Part of a small language model's weights.
Architecture: LayerNorm before each block, learned and rotary positions, no biases in attention or MLP, tied embeddings.
Training: a variant of SOAP for these matrices, 125M tokens, 3812 steps.
Each number is 500 + 40 x the weight over its row's rms, rounded and kept within 0 to 999. Layers, rows and columns count from 0. Numbers have three digits each. The size before them is the row's rms in percent of the matrix's.

# layer 2 MLP down (transposed), 256x96, rms 0.107, rows 42-56, columns 0-95
093:485451551576472517548503512551474455476583501365494499475449512513494528516500497508511464439434499457421486513466500557477425474493457551457491479488523426521529492482515533602448461543514538503458551470501513514470486505461480511552469478495516543519513440442535482479454496586450550470
100:523473520538430502547539486482524437481531573542490570557542492521523459481470468486450560554533499461488447490497548541550481495521432522503571486501445488456562604452458502426539518524529495488501498470519478470545476591526511563537512488448538507414520460495488484514520476402451524480
094:509543529497453549449473521509475416530494551443534450455510496466467512435543475482443512470542495508517498506490413500486435536502453453504480445413490503487512459544485498495563501491498518395426501523437502427457517470557427488461464451476429562536548489512500472494553448477513491571
108:512523548454527477514543493516547508555580541507490453476470533520519426433480524462503531521483448520472501582494519519507477481522583523522532480544465556563594606474543495533497556456493506492517433544493514531490531521514562498559498564485488516480441471548508497468488403416514556530
100:484474531553516544543472466537489544467485550589521552515514577499556492477468598538472467421484513428502590518571511530468543467505491499550526573557492509510467477458533471475469420538550486450483504562500472519518542498500493470456471520445542512497506565532536550476394500490522498474
103:476420427536605477494502472547521501449465518488474500553523563459530539499474574560530445403481559514541520535569469492469475438554466502546444472503510531521488500527463518468470456510517503539496600463447467476494499472457485439506472481467527490497479480487486554461477430539426446489
111:470529516434536472505437542477445514565470443526433477519519464592471433524404530478437599547478431550513494481489443511452498493555467523443474477496483512476425432492507538537459504505483485526496547418540504575495497472517589469510464490487515516516480555519502504555495473457496493510
101:488461501484532533472462498507480469406501516456523525474469541474557568525469539533494494440529551475441603512522525499482494545482563500537507489514476511548500495511520440505486450553527513480440488491414468530468559470570485460459489476634506580519482483463457516470475487449463485600
097:511407500569491482521503516523434517520521450584548487420472544502525536468484543491465531488464505523494504400465521519495503455423525521539503443454492507502444514503534548464491466526491473414544468480515497521567525526488497512499429536583548474472420583525544558474471467425535508498
106:571500498519504468500490530476514399516567491545564509460481520478439562451509410522506499582479483534552465447473506562580504468535538473509487471437476498564538452487538439473485503513447498412556453499480473559506472498509510502515517471478422423480538551540557470522527459519463530474
110:527476502482506481515507497457485574558596473523492464504455449483514450477502438507511542462468450509541427522534562540435503480516549513408534488489505433475576545486438484459469477458490487474441503536566483507551531522514497501513471592523537523488479490457524530475399491559486471599
094:582492510498447457533434536494489504588593520510510502515467478558457512499469506539468504463424496514535437488418489509514497540518479544502470487508500573467571471512475520450444470521490498473541592505412543520488419460474528469570516557511525516491511564484503462586453536493447523498
090:418462463550540566433434532519484530568499524565435487486459482517520567530525534494556464408491520508548510453515483551476503513449481472461528593452472491483501504525440532514493470549524477556538483539559475479512448477593515502511503508518511531476501441583507555468420533464523514531
111:450549570512507515487512448506530549449450534506500558453463512496509538516552481548479572558508522476476509521526476502440495551560492443469431507513500471532511422541461445494507511506481505442580491507466467559480502560499549509416538509457531385525445506496534527562503472565515573440
093:537513575578517465440552521511551512438478591512513498487479550413512432551476529484575413504506524467504501494470477493462514544485481516541534452485481491536483444466497529527511518432488480426516538576479534507518536485487539390499428500496506484505529571406479491505471477495460533456
# layer 2 MLP up, 256x96, rms 0.116, rows 43-56, columns 0-95
104:484560451517510414481539505482409538522508545509468468548521502525554496516457546473518554510549504478547512523472529556498544553456489492460558496553443482475507468509486459600488571483481474459549525461509535538572519579533469438526535457456532401537476480574477507445483488544507505449
106:505418479472514476500497542540494590421471541522467537500484533536537550481544531436468526522442505496498506515486556502559546531499520480525527517549528487549472555458513469552408457536522459538550514500478506574497427502471473552496458535554566463455465614537467562503454513464449494513
105:537515534526526506503512514525451473408511459468506513474496525528519564530526526602547554479466513496575519516531494443520538517517415469519518530458479445447528469540461545461530474540440531524457541481506497519496511474444445491422510521508582500537502480463531466505528616607486514433
103:511559434459494516481528484522564548462479530489447473512571448455492451533557472476575423510435517488525486524464508483541504515578540521523492483481481558516526485505518482488522528579418574449487503555475471463466466524485497463475412481538464435464544514620540504493488513437485527532
099:538498485491531497492474590506504558506515567494462466447502494479456469510559531467489527536546509463560471575481432492527518562502424573481493509422486498572493575531506445498453611476458516470556509551515499546472508528495443515513474566541450551508538468504467502474549477472413539524
096:470478488431461476593490514497530523398549548530541507493462508464536491534515533531504439513490471409534573519528503532457577518519482498539494436509479498559496483598527443431475548532553506524414559514525501503453512475483515486443468494538466527494474512418513513453554543452468502457
096:521569462500515487477554528520503537481526526511503486462511418469482512449493480537481532504564480565504504518465566516504498423491505495546430447464436585535539442474454492594545489447493547510468508402517513473449445476503470448557509475453533535427526450462519518484451454520583512465
084:543446550540452538627512494522526508535502496481478518445458513446535500524578534503509455437530460480471499439504475497603497481491488530484533509476431442523543480528508460454557529591480451564497469498474546427536535563518520575478495541512472439541535458535490455492528485516502553520
102:470458472450441482448561497472431488468545522477476529498466503469541520473520522510422508495468557501416534525484450477422521617482517513472478540485504473450494499444490544526538567496519462521505459470611514526441406480512488526547540539464506567553528527541460498579502463477501499504
105:544530495529496438526486518508532470530463477546454469471458470524478605441520460490539457489463504484503466491569542572478464543556520478487517494533484496497550515479564510435463476472422496532462509496523457483419478516492492506535547489602484502514475497482524444526645464522472445421
092:455510451500518444526584487449453483473488530489545485446547514398484494541469527468523492514526521478497526524568497554520528467564381480516595540464486442518451517548472485489621530496504510502476505490549507484484544518566488532472461414493506477547481482460496558463483433546502507506
103:424506500524510486534506458497514480569478500481496484565543525477533448528487540477415464516511520454515498468624545459501442506516505458494454494502444464517502524422490406496483452561561518493550536496533522429490549502464476539447498514494577543431487542448513514422431542501544526530
107:519523456525489519541485408502532485521501514423517543529524489411523524538474535500450523597492519530415508511524547453548447458563513448509540496478524426499506436526461519473567451508473460480570530484481513530518481559483563484477541424499471467535583462462453499518541456494527547437
086:544528517476514546493454476538543540454485461487429453403514380563480519521528522465451516506446472436542464567469503491495457446495541476619515510496522532499477502550497480527529498508518549520420482523494521546437466513563496564455546570442485517476513513483534491502466460450499551479